Weights of a small GPT-style language model, trained from scratch on English Wikipedia: rotary positions.
Each number is 128 + 32 x the weight over its row's rms, rounded and kept within 0 to 255. Layers, rows and columns count from 0. Numbers have three digits each. The size before them is the row's rms in percent of the matrix's.

# layer 4 attention value, 32x160, rms 0.0754, rows 0-31, columns 120-159
103:164144094028131116112148121097121107139085115143113105153064083131105041097118124194150150092146085117124203114182145101
096:137105153111082092160148098134079135145134119163133125104188086104150129139145140149147154143086191155141163179119125163
103:116105110153096103187150150145112131145077152109155107089098142130120087167131107123113114147076167143144101145152054171
103:149107127129138086107131087191149159109167150100098180080131134152118124163163134131168079062125093090080129134106087106
098:125212149120112176114197127145123136151055136152118122114121213147183141198172127117106143124148080055144109177116212110
084:109088102144136120095154145196156170057153100130098090139114095173196116129124050113121122161133123115188108088094062097
098:098207119097168195053147092096137131123132172065108116087133130064127184146185106132098129143144125164107147149149098099
102:095119165159074127105126149146123145054097165117137185119108164156110156092085116073150164167140124074135113137115116110
097:152115179138143115126118092089119151135137081100145208121114151117105098137153109150122118090130119090131160067169142113
104:089174131119090106137125123112152109135178082160099197095106083130140176106106074143143109176099125056158081142072162129
106:135187085116159130112134160127172106144112064097131116100128133127175138120140123137090161124173168129136182146107090167
103:155103151174183134161160130116169156116109123130168175136216088124116117145103168123151122112103126085087078157149195161
093:110108121081200135038084081076165134098134122129106167154195154123131145091179132183109177129158140123164143153141113177
099:118082134152190133197146152085074139145081139135176096172112088141101100129158090145089121091094120137138134130119102100
101:122103205115084135130109172088164086106146119054146145132112136102147094134061105099090135092185126093172150116090096130
110:103129140111136175120142114146109133148208151134122147108182122124104125093147197131143164122118149186106118156108155106
090:128111154187177162108107088175129171112169144149095165062106129094131193140141148119164137139136156178095185154163143152
101:151128105134156194132067105101093157190163094110136092093150151153131097084113135130130103151095103091159126162175126131
107:157090122150160140111154134086108104176160166179135171140119124105111167099163120114148138146096149210143116134206149154
101:110120149162101154135162105110164159137166086095158107172114181080134107078111180106125158166115192126161108091118161176
092:081145167113181108137135140086142147161141116128138124164131113080121164079136153178122194136119144160145156122121148201
102:151168106103109104180128144110101100116100134134136150123097084118098136102119142128149142095092106156050188112153142079
098:082118169083098118112142155169147135172113112125143095119166130173104166116178142112127132100087079118106117106128211109
099:119124153114087106131120124085131147206159082146125166141125139111137119121069122101132122159140138178182127124165126117
100:100121065155114126103143142114157129173046071138167169105136160088136116140066194085109144192146152122124162132109086078
097:127049183084060132064123137114140119154057147151111051134137113090137096080109167134092146133134170116160085127127170140
093:145108134153111107119095118155172131186156100107129101107115150072140136132102093104096143102150128181123142195109140099
113:179170141203104153099186110115158118060155127114127097077127101106105113146149146126123148142083112095051076150158155135
097:168159157123119158116139142122114084119164158117045181074106106161148151155135157195154082092085101141171138130126167142
104:117109132077127136101142110127122088106064170122120143116164119102163136100031107133101204178101089186096136171128127093
097:130117125145135106146154132113077097172188105159102097135145089108140081135101135099139109154123182094103054127073149134
106:149156160079182164107113110142137133119097093175111126158173116145107149198185138113155163174135101184134179144075104124